From a checkpoint of a small transformer trained on Wikipedia.
Size: 12 layers, width 640, 8 heads of 64, MLP 2560 SwiGLU, vocabulary 32768.
Architecture: RMSNorm before each block, rotary positions, untied embeddings.
Training: a variant of SOAP for these matrices, 766M tokens, 2921 steps.
Each number is 500 + 25 x the weight over its row's rms, rounded and kept within 0 to 999. Layers, rows and columns count from 0. Numbers have three digits each. The size before them is the row's rms in percent of the matrix's.

# gate: layer 4 MLP gate, 2560x640, rms 0.0427, rows 1872-1906, columns 384-511
# up: layer 4 MLP up, 2560x640, rms 0.0428, rows 1872-1906, columns 384-511
# down: layer 4 MLP down (transposed), 2560x640, rms 0.0318, rows 1872-1906, columns 384-511
gate1872 099:510481516499485472503451524507506456519492531497460460505500469485516479467531515476466486491495542493483472541488532503495472498502545486479503524489493540518519482502505538444511495454495503486554521583502494535556525527499481465510473483456475487505483453493470451537516528532492490525519529521516491522489479485523525479491464523501504475524475510485547489509445507543549477520519
up1872 101:518476506474558479507537470521494497485461487487460498463545517488501462493531470466504485516479484519482542507498515487501524503497502539471484562476475507540540491489466501500494492490442464471499478486452475510507478479510509531531459463560510452495469516485465528564486486479525486499498528475486464463590520503475529515519521496513503502531493469494505423445508536505478459490502
down1872 100:459524486484473506488457489500487498453528555523509498503515480465466476431441530540514497465466493480469489505455486517484509488542500471505492477510537435505530523504539466506515482556528512523490512498510461536496539482527508467492502524480495468488513527483516505496524485510480483522496499499435499507484456535527486563505496506465532544439487502474494495532473466505495542550530
gate1873 099:508512515480489513482486487508498544530499499494508495503508495472436501499515524524559453491493520492476508483517501530495539492510518537508508529535512498535450506464459474507500483536511479473517504481533495538463477481516487508492489570548518489494482458481508470480488495479524511492499519487503530504451477463508490500445514532490474517489472511477514543515483489530519491506510
up1873 109:509471480481496467520495526474547484496517518507551484497535509508498521467543488455520501510480467517552521561507484454471479450538501448521518499475507504502508549510519526490498482474515538551488494480478520491502537517477513437483530503485468520568491518495495503510553493514511520497486498528505488464529542558476515513489473526492474493537497523532502488488488523504492517491525
down1873 098:513535533518467530496489471466483499517513506551515476508493486510483524531500481524469481511477498491499454466486508534521475547548491530519483525497483497498476506493491501552480518519505472496514473468472491522535527526496505516477539501538519506505485482471470470481522514500554534466522440479499543542509525512468468524507506473486496522495524509458496476517466502549540496541541
gate1874 096:520496458507468531492469512476525551495515539497523561464474433520561524535504477499529525448516509486464462522491483503493497520526492526521500520484546495502503550508519544500483513484473517507472503494502516531483475493525514508461508489491500525531530562516471503506502464479499507486486519466509518475476482485522483487463488535512470521502480483522488525493498508489508568591487
up1874 101:508489500469508477498461504511525514524479514535474552538544461572508514528498495536556490530514504480497475492512512511471496525511519488498528489490526522493485485493411517492464516514498452529453532473474551496531520470533464483497508500527513462496522499506463505525482471505544510521482496550442529507538488522475538472467501504531523517475465495517493513538493487475481503505524
down1874 098:472491473522523527513491586452506482512505530460526481481477506483522506500520542536532522493517476487485503477494502497511534519499517514479486516522538485487471501498481486459481430519517502572463529523533492507509541493476500497489515491531488481488522502529481503523518531499535464504500481487516464516494467491448517463486488474492504496501497498466503486460486527514494515542514
gate1875 094:523502499486459487462485442503510480520469525473499488457499471471497562508500486503514513505504523485540461517497500525514475537512534543519477510530509523477474502527473484496469509482502494470482510518508482493510493519561519505503538535492476500479482506475502505445512497527559483491514515552492512535534504503484537437495527460490505523447500472505507476501466513468490461510505
up1875 098:521559477480503507535441535500489477520488511532494491498516513469542541582462516477494460545458481522468552488510449487495470529553486485535469529498509586507521506489490493521453492510489477520497502503480495516527470483479488457526527509508479518490525537501495526488522521524484500526500474518496493526458503519554477494496518472515454501472483489495509521488489527536508470472466
down1875 100:457463509493498532495482489510514555473498564518522531495459539472495440515470457455516524499491514491508501463506499521518512514517516477498513540503466524550467446515550504511508528512504510549521465489465519481516508546498527469540501507466528489509502470505471498463475522485496474478480511501545530498480521464515489497491478490471493491506468494467518481512497484519533486488515
gate1876 098:499507508510490488479500514504534506489507446468533501475509508523485492506512539475490492479484511470434455525505532506520526504479509542519515583479512494528519433506534503523498494527555507509542513476475486470485471491453491496469468482511504471503502566519526504519479479516529507483505471526456513519540527515474515473482538536512464503530501584474482528495499518482505460524525
up1876 098:501508492491503544494511498528501509554540569474511457501517486552537468500473517498504504510527520532524527498478470458487518519498479541489492492542535510462535479503469504480495435497499552501475509503512500534487492523511519446485507485535481528533473553492496491466530535471477492527485524491517515442508506505478510434497526520526486501468498508488481530524548524479493478539504
down1876 090:515521512490549504461484527513520521490487530546503505517439456461519490525500500492485527502470510479488523507519505487490525477501514495474497472485505481501489479499547497511505515468492537537526479467522475483529518492524548543480488471488485484534507504503492524483525513531470554501484477459489497556480493543481504501502526481490491538500510509496514462525523506485472452490512
gate1877 098:505521522466473479484485492496541466524450525501496518526493486472527473481508495512536500523498473498498511544485506480544509456507520472526501485493503493501467478525519550507485488475530475536493524498476481516495489475503513495482540530482545468491482541511475521537528473452477508520445513461464512508505471497501508498483505482496502499463471522505515472469528542459520506520515
up1877 103:507519463523525542536489549504448525534502501506553527544469429490470503505486490491500470515536470478499513494510485507537474469516543540498516507499540525453533455517509485462542510450522506506478513492530489569507480548501502483515479473489483506499581514497477517493460524485498532475518503490522539473495471463510462494500513520523494485541487503501514511501506480517460533483515
down1877 101:523532515506501531471487513515527514538539487510501459494491483515528496514522486484488522490511501507506452465479510527490481494490498479539479486476507482489502507485508445478499490513534493510488546512519523508468540544530471488465550492508473488459549490505522489513545518536469526466508457531523507516482519490496536486448552474470497492467494495490478570489530491571536504527499
gate1878 097:518518440535517491505486505573494525474474472514510483487489535483502506502512561476536474511489461486487499465488530504498492482546519525470530486494526488488466506544514524475456499498517450519532467463511544481487536484499527496516537496476499471497496493467473560503460464528493532507475496519497452490469517495511527517536457496505473508498524502442502491529492526442495515504526
up1878 097:473531514503501527474506490523492509505503519532475505537527483501498514527510481495451496557511445465477472487473481516504539499460510479503540511501478488482449509552502514532545466480504513510482530535488460518506441522535514513485468497535494480510566506512517540485488493475527500472527518512479472540515480512509511559447483562529499450453519495529534496506505477528434508479458
down1878 098:522523481515517477462508523508480471499523479519537514537495488481495476491523485495446446514469503512503529471508519476504468528471483513514453489504505493564490513473459541464513509501497520512469570547508498544488492482487456506494451493506506448478516457460457529511467483499539531464478502536481507486503521524456471498503517514519523465494496539535485524495517547527491513507539
gate1879 102:510513521498483453550477485489475480472508500519504535439523498458528485516530498483552530522468536481510508504515513489466511521521504504480480478494519525530452548492498488529542537482481528458526494465491529469474498522505546491510526458528511504518488497491491510507525471471541505488553488477463539512480462497479496497512498484472490519509537474496495488481496508500501510470481
up1879 108:486480516517480551469502543489528500482479490474534499539495498491499507455451450491486529501526483482467466511514533509521527483509483501495493521515492534464492479530487475506480454487529501511490497458481486450491498502500475527544484446498517479475500495473497446522489515481462487516509490559539431497506570528512549477508551509524467471466490455530526505497518472529522474539484
down1879 103:527503524500492472484477535467502497485476529510491506505490476500505506511472503505519475511475464508492495509505483521511510525518513475479449500478497480494485534483479496489491489473506456493481519524478509494454474472476489478498491509538532552541449476483500476503497535455475502528518481468537498510494482543518495478466500480505493502475498525458462488488485495514468521494510
gate1880 105:486497508472485529488512512488554530496484538492490479515467520501508475529487522510488447481526510499495516479496468478500524471503519488479529454529494514516504548514513466481505526518459549516477548483499479510518488475553469494486494537496540483439484528526498478555508506456466529506564540515476513561454513494477531491528505471486497500525442497489495477500535491488514470470481
up1880 101:528487503506496468510493482508410495512481507546492514493494470513497531515518488484518502516479472535482473489473537508507501501484453506473517484470511495503466487476489492485481457492542509526514487490482513488528486465532519500517527527482458518501496509503494523497546496565538490511502519432479454523504517564504506481485476520521481506476498514498549480495467512499521547457517
down1880 101:503538548493515519448511539510507514513434500456472484516486468465511532515503530484480528488486518506476528498421484456526502467502484503511490544466479488508503560513516510502561465499477491497499538502494466518492493547517526512530474508518474515511485540500494477502503514503520489484496524502492469522517515532488525506504499519466560528469490503473483536503500511491483497497495
gate1881 099:514527481482520473491496497464488507494503487552471521498463557554481479486518536521511455508479537473510499499449508534500518507513492502508513516476426506548504518497500512501501524498520540525480486510508497513499496522548533475470526490553433477509462490487506518535507573508468489552563470460476495495471520527460458488431493493506530476511516500485479482517483513546477537511504
up1881 093:504545503513505473496500471496528487515527497468513536476535499521468447493483500530496500483527475519454456478478477506492495492512510460491523486479467479532503459491512475498505479491482513541516472502512481513535502478514519505506488493544496550530483509538494482496496505511524533503447488491468528517503505450507479501489470487544526504504466487486516487511514469490516466511517
down1881 102:496498475504503493508486455468482450517493491546505493511485523505530475475477529535413532515521461501550462548552458487470533467513497507481502536487486485551563495529514472497485509432524502522493454486525512436530477475532489429512521510521460485473525509497441474479480508495517541508502465454541505466497463440484499500455505506514490498542519498499497485481450529521466481525474
gate1882 101:504488528526492520496519496465484470515511503486509521525506459480530504491500512509489496502529482507488471463507474522538477475493511483531514514441500491490509523536501520510481505521522513501527503505532516502520493500546550493534515511526526493505511495530481472469453481497541506504478501526479521498539506484510534484530489486505504562462502523504557488463508508479473515512504
up1882 098:511471457462501485556521488466507545514462492504487510502515485508505487514503498455474504492520517492536514505513490486538470488487505505474510531532471480493457528467490519535499552534510465479522530522575480506451524492510491486487513478494464511484496491487523519526552559511485540452492516464483515494513479438534528484471491518517439524466505502517455462456537520531513485540504
down1882 096:498483487474510503530491490469464493455525501516536542478551551480520534486523486471500539521539511513487447495462486509515480518484464479529493506492502520498486518493485520506526469475509523502549525581500523513494493524482498527531515492530515485521510485530529508462517512494463497506499535431512472507448506479510494488495542497465447503495503554470484516494513492502475499502475
gate1883 094:518520521479523459538542538498487451462560534502502530497484480540492516530484460479526497464490520507453490480461456513518508454482454465535478544497463481508482567467537507459563488506504471538494500511509516539481509543523487470474548477510510540480479486470497533501534486479535476496497524541484458508511481488505490525468470507481532511535518528509488533492515498517522474515450
up1883 099:519538477489532520491518513483504493509529483471535476541527513527476494522446496518491579492486481489503501508513474512503504475527486502501469419526468471455496471536517494469478523518462536497514520474498444482489495480494527522452477498488511514490541522503535512473520464477585488514478509490493472491504469508487484476511458501499486493510485504569473507477518516463517521533499
down1883 098:486495535530497509474512471527488517455502507484511522501556534476512479520487505570557501486513479535528486505547527496485512530506478486481517499541509509491522456487505488523450539517532530485521539525480466507530484500463498526494567506452497473489506555499491512544479491483521468526502481485477565495494493478487495434493498543508497533507464504494470523464543515475492517500493
gate1884 098:478538521492494459495515512463501444474571531445490473514482470525536499498515486533486511479524488488510473523508538525500514466515517495482505516515509498476537511478523498472446497450531520525487491535514491527472503488528460439495536480495512505477476516522474530518475508501499467500442475471502499522500491524510490528511489510518512503496467516483516530483460490507505504473510
up1884 101:523509508515486471476575449466473504561474502479524481442527484475516539549516481523460508500535485536512513581516474503484483490514496490477506553488457537559494503531486510491506506547502544516471490499472496497508487509496483542540463464514477526515507541462494520506515463488534518485477543490531454493503532518534545470487483487497502562489494525470482472531520520499514472508516
down1884 103:495518503475531483545484465493488506473512498528474463515471525490479504506471494457486499519521491548525478525526511514494483461494484517471536500503492506488510497507478578535519511499481500481512494523493421476505498464483492498552504499509523500505470517468521544476515505488519488501529513560492515515511464543539502513489506497521501477460534480460494487519510494469500518462556
gate1885 098:518465484486496465535505534489496483478470449470489473487463545504476518478481503501502507526505505501537502521524482493484501549533523486508439526509489494516503468530485533522503499518470473514507471466527518478524474515550474499483546524496478513497514524474500541486476524444507534536519472513475499497464535491491549488497498519467531499519475509528496500525507538510468495496506
up1885 100:533474507475509512495532511460497488544508470509510486481524503475484518499518486515521528507509578466487512489498514515500475504466512524457499508496482511490479505498461530515539498479518523477498502480500498518552518524503475503537474465482484498496483489530484480534517507488480458504493495482489538493505562496509505456518509451504532503530505497463503486534493475485497513501495
down1885 102:452478541511552490485508522472482539492499524487539501469513485513508487534488495468491511472529481507483512453528540497500533506497454482499534477448545549481515477465501508471475473539482508500481484490508511514524525510501505517490512517490526502523505468516489511521525499556505500475491487483518540458472503477464515468473477474534518531533449531531517514509510498507503511508524
gate1886 091:487524515518506475508496455436509482477480559533535499506568521544467519484541523499490465503521447477486544517478483493487498528488502556468479507477525470497492488493477514522478511537514494463502502499508476521505506518478496529492509488512523493428528480500493493533472475469467481485492462504560515465503491521516510535494487485515533509500490501517477499517537480523554496539480
up1886 097:503525524505523461456533498515488479513502483440500502509473515531501511494465437496473462533525536522452466494467493481561491505473478482493532476529509456555482533499518469479502505514522508469488485451500494499458477502502493504491513477510514486513488507502522479510486493500497482525502488500490483486504499471482552438515462515495496553513488510479544504519512524512516495476486
down1886 102:528503492499498491485473441520483484497511494472444500559470492491550502514496487505505511519506546484481488492488476506484502506515524456471506512506480468478495512486461536519458555489511496497481450501556485482510500503534493495497488480542512519528466475509477500470494482515521515504487480476472465542539465434512487561544497482463483520520482471441474492474467464527450514508497
gate1887 094:515496513491477513521515447518495491488491494505563507533480548513526478498492500510487531487469514522515531494456501518500477498515487516536484537527501483499489537502516516520524523510505477463491483466527501496495510480479495503482508507528520494541520541512496482518481487529464500517502532510495552521474473509529508490501539511510495458483466506514523488473538538561504514531544
up1887 096:485499534517522490526535534521540496490477474479484487443491525538550530504485518517558475480521477490487506535509533497497517500470559513562496481493517492516493503518535507475461456469519486498511511465470507468457511456543528496544514486471486531528501538509468508509491528495471487537496525505505522519520497478531492476480507493518483519529507485557461513498554495512465505481505
down1887 097:462524506541561516486460462534444469481495495468489477517476501501503503493518520539502482535488491511488503499505514548500519494504486505501499519482483492538467520521551502503534533479461461503508515483542460487461491495505450507502470473533517514486469499478494554474498493531473519450508485501547495460495504552518512506467482517454513499491492503470496473481528496522520450499536
gate1888 098:528483517491502476503511500529489493546489498480521512494541477522527469482456536520557520466463453506458478522531515520492523544532488482502566546508504496524514497489474522481480492495526506514535517534462534499508499528521519444500491513486501533493473525515506453493530516521498513446518497505515500450524532525469507433486534522500459482526494509508501526496528502515520478501490
up1888 099:517524481549502490534512478472535521530495476563443492546517499472504475513461466503511520465469531550500480471498516516452515498507542450457487488505492481504530478452507510510488484478488506500526492540498521554477481503472483520480490487519467476475512465481546479488458523435541483506524529524498519529447514471524471482518496491529515496454518494473453463460456442491536506522534
down1888 104:527516514528482539520505511542517515496504549515493484494479486458499517518590480449470503485528536512469468509544488442534515534513501551451473486455487479506526529511507491533514491515491481510464463468528508526484492569523509541499495508523474475519526514489482504465502463468516525495471531470477500511535494450506493538479537424528473497493526544510522483512481478494503529514501
gate1889 105:509524488474517497477474499461494473512492494506502504494485507502485485525500509520475467495505504492519530554460498470514513496486510495472542514491477529530466447504521505458481524490441500531509481490479462462447464496472485498512475463482528502456497487503511504468534524480502541570452488476533475503509499524536529486454481546509490477493465509496522528502515527509487502510524
up1889 097:476494529497426522481514468485505496500532478513503488531454503565510557501483498483543464519472507489502560472537487502503484542534513538487525487503485492508496487482523527478484502491492522436485465471520505460498540478539512510531506487515463490538504466483524534520513488478549493473502495533466487477532462509489498499511512532500506508509496488465511502556474511509504523514525
down1889 100:522486474525476492535503501508523496503477437509498485500464466486494511521484518465530532458507489522524502502470482534458477492516508459493483494513477474474501498497481509518496478536583491564487492502534522533531503499503434489486535470473449503505480503492504474528513545514489462498482539522542503474496485519485489478490463515539505562528572503504497493474473466486518517539494
gate1890 099:466497507536509478479511526471540479532486474452494538496535487506478510488530514477495509528468450529467481495546506459492514517507505504482510558507511488478524462508503511482496555493506540498507515505488476528478521505491495454496485508471492501501518488482458493507509532450508520506458451484496490499503506506488476505533534517490468496516450523494489495546465523520510490473530
up1890 098:516465439496464497496486522477463503530506485479488510515500494522501515508513516508462494528536488489516503488505509516522494493531480518510474528493486490485512510514537451499492547454497494457465489458524460471485457485486503466535505500510475447507497488512447489536507522478503498516481524499487512511497513500530490537511498471516509502502489496489488452499524476513536473479479
down1890 099:464542546500437566460515515502455532503511491476522523515488512483482538521505510536514499500493546473489501497530469561508508489510489503467479475550463493526541490506501538507518536497512479506468494511481495494509463480492490532493528452495522561501509515500500510521467441462530505535549472533440510524467550451551513466508488494515455487503490469509514471487501544475501460498459
gate1891 094:491462518461551516483506475525460503504492525485522518554532525530495485471530467497516502541491519528488502544530532506505513543506506482525510461474515516490462481535510471457521515453498551456515499509504478508504501500487515512467539441496460499494495484494495525528494451520479484483542476509505495431490485519503509471516477500519553478478480526482497467512538520542510489465495
up1891 100:502500505516518524492494465513450487525449479463517519531510504520438509495520537545521494473504510545488529533493474491509527527513485512472474478511495535477531493495497466508508515482494468459528506529516520480503479512523513517501492511460519500488543490494520543488479542509510476508509536489505487517478518493480503529449474495507479491501505468480476482536479477491501488456459
down1891 101:528454458482470495455474503504482480523471505505468505492535484497488492505508523559514475486499526476544552571505488491455498493486438531467484497500527548498472487496502505529497538505508539488537513499489496500486491500493471496495479549505466498515508458534498487494514493429510485519518511529497473498484505499483457498491480536456514526518479468425498503441486493475521514484503
gate1892 108:496487523530504501485485501443453477497516505475487470518526511481511502531519496493511476470523484498517546568514513494487485538490488495502531539513513467494477491486470501488469462535525494515522504506501518473440482518487521477488509507534514489527496498489494501535492512450500495502534512464510475539511487514504501481485491496502528504512497488487482492531507518518482468478573
up1892 106:494501536517533533424468500546498465523488490489512507507510465504522566499518511486522519568478498463489490476494498494488531529470508502486482516463500500498498493544518471499548534509506525493479473494528512479499508484504519548517505481491514495520540512558499513504486497488478502528503528478510486505470564480553486493486521483483488514507500500509507525483506482505504465495495
down1892 099:548492489517484526499487480495535482472463582487542525419490503454499488508486513527496515488546547528505494492470517473498485487542489497495499497489477514482458447535552491514483462507464500501515472491496498423515451473522505476468524489496483484469526547469507477520516510514483478501433521498478489522456474485457531521473483511486499505487521485534497513483484535487518539508493
gate1893 099:555498491525467550519513501557502461480498514458495490507467492519501455511537488493513493464478528512526491513500486482503515526499511538532485472522514515491502520540508454469532459500520523460486514498561475481503528491525490488512538504464439508519527512488522427483525502543506528521462498476473504497498476542542497496494545477496514485498504514536483478503516476486483488519483
up1893 099:525551563491494509518478490446481501448476507479472471491508520488541444501500489510504454514510499493477498477438476486550480478495499504520531503576413507476537529512492449486502505499496490496504484563504489480481504515488438474483500555479463523471472493550502526523508505489500539541518464480448468522527529524509480511480520498492468461511525522512472454499515482441485487523502
down1893 103:450493489452518507491471499491496518502491469503467513490503571510512499519499499485475487527440472487512516479492501449525522428461479518512512480498498482489488454475482499483482480550518462498484491486505512494525549482486496498507445513539489543462546493528469484508494504463500463497576480512505499522520465515514509457499491534536502491473533514510494502473497503458471493496495
gate1894 111:467518535499514513538502505483491448482479541499525513505548513503500501485481465464494517538505520478490511489537471505484506532506444511512536484520507546515519482507510500483464519508490492488514522502473530517510511521486507462533481491444497466484530469482518467491527522513461460558455539484516495456461508529499532514480459484527539508500470531493496494500475526544503463533521
up1894 107:504505499498494520494502516494513533533499482495465527508514483529485483467469514544529555457474507494556461533517515504535492494475522505517491533496479496482492531465494496537505482488490460518459506516522469501453512535466511517463543525495511522452504486505508446502501522475482531496532489503485527494496530516484494453519437495492504495500512462464509483494530498486489452443504
down1894 103:534522499492518511501489499465524504523487534593507499501514507475500477479520513502554512508492539534488455492505491535460462484483480516517523489527487498503508518531540516515493479476493467447493449513534478512470492529498460519528481484497498532491552470527515526492476498483487509486439560480481505504566516482510491525498493505510514526459484486492514494447535504508509522480490
gate1895 094:511515507459472460518482517483494507509453514469505534475506481472487482514462494489522447499521581548492503487497509466533559471466564503490516490483471496442432507484515537519531528500488471556511528524519526509479523460499495504530495484470511454477455534482502477490525525506518497479482555504488492506502550472532481504454565476484505504496534506496496492501498468497489513502523
up1895 092:523519504525527483522489530479536475487536467514534503499484538483488502507514510492476500524513488476512500470516503519531500484509525504465521491500491534488467516510507493533503489494503493460511495501528454541533561498509472471507541537515493525475541490526475527492503519449519508494529519528499511474479493511479493477534466502520482520517511470491495472518518511491539476488551
down1895 102:498504512467541499517504517508483525496517497483510475499486508515476539476469516476461517459483493484476510476481495518513529482454527496503526521506494510497525512510506554536539449526487475475508518517553494498490573482496489486516516471463536494481466497544446535483528504482529494504504511509497508486519538453525508545494496478538512519507499502464508481461457470491496482491507
gate1896 110:498492505508476505510473513500479576496471488514536495497498457479510438483532441502517520474519473491506481512489479506505493491495507453478520496502477513474499527554501517502521461496495490462517498502486480506520511477495515470531480539534508529476533501505507489462508536484515534507491520487469505510514526509490506479504498497462486508528456503492481537482510530468494517507470
up1896 108:464482458471493477483513479495482511513499499475504499531509495509500528538509545469520494483476506546507491491517523450501447465521476549503481529483524539526497499452511512529482556450481483461505460493508502500511475527531478498503501491480473439507537539499477519532493470531495503474498495496538497490487561465505539518492504480519516472473515474500478530484499521517532521488552
down1896 107:501468512520487509521539473533510479477474510460484547453527475502502551499517504479460482541520475469517486485491500496509442508502529507515514485518529514513490518511547478473519508516518488505516469473495531493493481514485496462470479462500485512491532493501511493491501496500457463510529492488577522501509501524513530471461538526551491501503485463509499451472476478487528503485496
gate1897 097:544508476498484504526477479524521499461495502545509497485518460520517448513488492491483455471550518452481503501506493502493512534518440489510506507472503491538528511509479481471512461512531514535508444499530518485514498505487480507521537533474532529484498494485516514473499511519525500488474468514485509497530504466512512527514482482515524528523477490473494499510459454464466533501461
up1897 098:514480517503506502507490494456525494504500520489476500482496527499508472568499473511483449509472482504448517505531425510516528518577458508541469530507492478506503522511509493503496529503457515490523458502470546505526511503438501484500473483548496525531498508473527511475517491486491513538473469468519527515525561491493496521498474493471485517518512498487516500531467509482511491485456
down1897 096:464494489440476554545551496512491492500510485487467483491527491480522538479520510490490530505481494518489493432485546546494498512463492515485486494504466521446433458493494477512484529510454511489483520528487485505503508493552466522514481479505509497492476504494487519454567516490473510510501490497489475502470508495443497472498516476486510551518515506485514477503496515490537496478505
gate1898 100:526466536499490552466501501506500498498528466549520515486499501503500518494498485510519495526470508494479511471525492459494518494507513532493534502456506526492493507510488506504489533500499511481488475534515489480498516486446523468508547523507500445486519516509567465471483462491501510482505510494498467548507520513523537482528535508527514466502516514493495548505489473511482494531501
up1898 100:452521533513485517496521519499526445521500445509490486513546537500527501501507468472461534511523498498477516514516505494508450469500522505499492480532455522475491525551503475497464467511495510521486471503520512525517524496539498473478462480491488555544488500525506510528518494478508482493493488541496515548474508490487489514503499498540487472502511498519505461517498478567512528477486
down1898 100:519438508445583492494486487521520495513494512512526480518508501483489517526534482522497459502495544516545525495491494485530540501509489471477499537507506538560479494499509533519502494499471518483466521443503496495516513482543468544450465515489501533508520469521516512485494476568470449482451486494508481485508544500506511471466504483491493513501496470501445542510522535489468493500466
gate1899 111:489517482496464514560480486503510491511477501559491531542484511476489492504511510508496499532484493507511487532503469412493516490462510551545497475484493506498495509478500536506492510529523530525498497495515543506510447516515552518515464517497505508510493539480481522485525500506503507506530480487470500527546560502539509481514509515480419513482482445502496437505535483492494484485500
up1899 106:507535476484494502455480495482504517519496494505482462470532498491471472518477479517508464516488501494502499437501519569526485523473492467445502459536485496473487489505484493526506521495485495490525482513492435505493575503490465509487521494487484468515531489490496516522508521482518492541511507536546517515432486523489493494486468473491523545479520525526531524522482525453503535482512
down1899 101:482485496455513513499510490487490501511479468532522491510533469515515475487483510486516547488497483529445475470482500516502492496537503515530499527477451491530515508450476480533488491500459526505512470521487517532507546523520475483503512474490477468483470524470516489531491496503505516543530528493548487498429524490475515481488499504494539484518514527524515486516564509498512503478521
gate1900 093:504492524474488527499482553455493494540491506495492481521476505524497553520501499548540513537505504487477503509487534465474520468501481509496409507468504515499477479463475471456530501506496527530509534476529476527426517482530496465518470489510534475538490520469481490517434514498488550530491518506536496488496515495456494449503506522488478501457512515476534514467488462485507481492533
up1900 098:534486555490531506474499491499523474523527519460519517487514531529508512517523492501494493488473553480499445454492482521508491515542469497524536459460540518475505533477480478503498478492534478510532500504522506515556483514538511550506467471570509509522447488530507513509500457480458457471505522519533478509493510492499486507514524431439489532481455489506468515496533503493558543469456
down1900 097:485526513530462479505548523525499526483459450482513452568507475462558481444503515498526533535525528513517510527491529521526485509483480508521529468489468506511490513462502477527481511470519465532560506489502539491495522503493510511466495478508486502533514495486497497509474541463482531495508504499475533518481450510555516531500524477508538524517525496512480522506470516457467482525471
gate1901 104:501531494514502509506511503489514509535536479460542509480512545475486490507502495516510496525522517509516495461470488484511481556525496509540472476531502501487483479510483516518533469486464481531521528559429531473506522505464482506498509516479467508509511514538488524443501478452524480490479539523497532433463502423530460489448477510504505540532500452505527523529520504489506508531481
up1901 103:477505461497485518529492503467490530514483500485488518503492511533418557491521506520490534558512517521531479500493482483518484477518498552505504462499472530515496519497509554465494500461417505487495447555501500512459452502481505544538488522517469511482529514493540520555505465481435525498495501494521470495487490496503503503489547501547439504469471520449485498489500522490511516529500
down1901 102:476522483500522481478493509489499452535498543500493521506517510494529521504540512510505494514493512507504481502482524491476495495500450504531499477552535516496508475496547513455492485440480481533531444473471525498506473449502530536512506478501488457490510528467475480497487520531530502476471534525530483471525548501474514504476502468522498490530472534525510504481486496448506498488507
gate1902 102:493543502470521500505442492542455475528500499531522516479515485461483510488521451483483542537509491551514518489474492510499553512549503512498512498534481487559481487501531513519483518465528493494507527482509469522472525497471509523505491484498471477514510493543530537499486510482532454509450508505513534513510499484529522490495513493512532506485491499527508507534485513482529541490516
up1902 105:499519520544481497485503488501512490465497500513516496503510516509526515529496469502525543463504490495481523508534493504446496527500516487514450492494475481471526508487479491485455513482493489435479458486475550490469476517552478499512516520497552460458520493483527528468483440547510483508472527503474487486461511498524504501495524524495535512496493505481508511480535515520515484485526
down1902 103:493495506505506553517530505509473504460516511495498503511482460462479526505537501482466512516533520505537448468496473527527509482504447437493480470490507470467515531500506515512507462482480483459531518530474482455503500534499544497559447539525537489503515517495517544527535482501479466484497517457490505485505486448473530544502493508458492502527507511524508546511540546496518510492530
gate1903 107:530489527525490499510491517478498516488504498502435513517487489506532515548502474510500494495525528480587509492525528508480497548519487482518509515508489526507534532430473507571491493474471562496514445508446497497484504495565505543402490489478525479516504479529545474492502492534463505482532530492522509497506496493473507495531553490524468549537492528500468479495540485496480491510509
up1903 104:489479459501490523452475455502522490520445499477518477511499513513487511423511459486522532506516492536493536535506506469492479454506465503500467538489499461496520494505554479491512484525514491506526525514501494505496511506529482516542498508476495514494512503462431501516503500489503484463484483478492531515496501468506536510479458514495493447501510494492537564498483484502509483510497
down1903 097:529461532474507465480486458496519489463445489529462493502541499480501429483436504529496559535509509490526493505491486521542546525501502511486520474510474487470520501492465509489461470499474465527501484511513489480498534479533533492482497447494492504521511519513505488485501468469485483490513493460509512513506505444481498483519516512512511569476472494445471525520472450500513498501519
gate1904 100:505471526517519496495500545509485474483509491490536486493519539486544471445461554534523486490470493517483481465528528488440483514510522486484479498523482495492544469498465544508481515453512495511476459531515502484475491482520513483472477471467542460463510494517441470491517489545542500542494509482522507484546484501533485462528461483503503491478542539520446451555476512468460465504521
up1904 097:533502508565499487506503536480505470503512469444485480461485511485563497506505488522518521461494456494495464468504556537506502472532506518487467525480482562532473514486502508493499471529494524520487505494514515521505508488519494475495528480471505482487496561537545471536480498520509513519489503481512478471466479509531505488482523470559477474513517540490484475501540475504533486526535
down1904 101:496465508539538493493520475525510516528506476529491516486489493490488526478489497521495500500491494486466500506493558484455521498498533477530513474529523496488501505491514527526528516479486556494511479488495524488474501507516459534502549523475446470476514479518490541557540514561510505526519492496488504490470537507483501459482488485468503499470501514542470500470517490463502504453468
gate1905 104:509510483494507490493476494506465532509487483532473557499487515502498523460488492504493497542480526484561478532547465473518522487455481490532517473509473517483527477497485507487500502502522511479481509517511501489555507458463494464472498503514486492499509463529492520507460522506503535460479521501506490507481484526475491488528460524537539523568469527486448497520527463479465501484508
up1905 097:518481506461481438496522505533548486495528492511469541512497520498489504520488489560484521512493514502469495497502516492468504502466451548507424498511472510510496491528535532465471453475542531505467438525489498513561524540546507503464508475504490490515500536481480485462501465483511465462487516493450493484467468518513479497535518504473477500487526503486462505521452505471503489521491
down1905 106:506486501503455484493492526491495522504531541498500478527489467507482513519489504494464523511512508516481517517480566532525436537522493524457526491517520507469559547505495437515496485537532495488499465522492548531469512490516495470474486498483550542523518493472498474468536500534507466506522457484475516502467540499485501524517525470470489522477529525511512502480505533487502492527546
gate1906 101:537484508519495500485516482473520528456470491471521519495559522484508489607469488514543463521477529538523490480497513487499480505501508510508500494524492479500481465513494523455527489528483459525534520530508514457510478518513511506476448529489511483466496468483487493505486491513486477507473497544491510524494485447512505503503453470522509519554476460514488512469530527514530504514500
up1906 101:522488503498506509454508477494475460447511510521485470542511487470496527529491530449478477484468536481503538448465483454474493505494482523475519477480485446526458484453465480518472514562518494513504528484504475503493507493508481518513520530532509477459459520508526510511518479475493493518469463526520469512460520565478466511505513486483452498524518485513510448499482490523508502529457
down1906 103:491469470467497527532492488503489473515476504529508528448501514500539490472522495524549484469515500523479528494498503503500516465466490475514484523578469506494510497492438516495530480476531503477486487528501483495500504519521474497491503475472493517546511468496493494489482508499511471497493538523504504490532472479520534517548460532515510514475528491541490528536465481475481476472510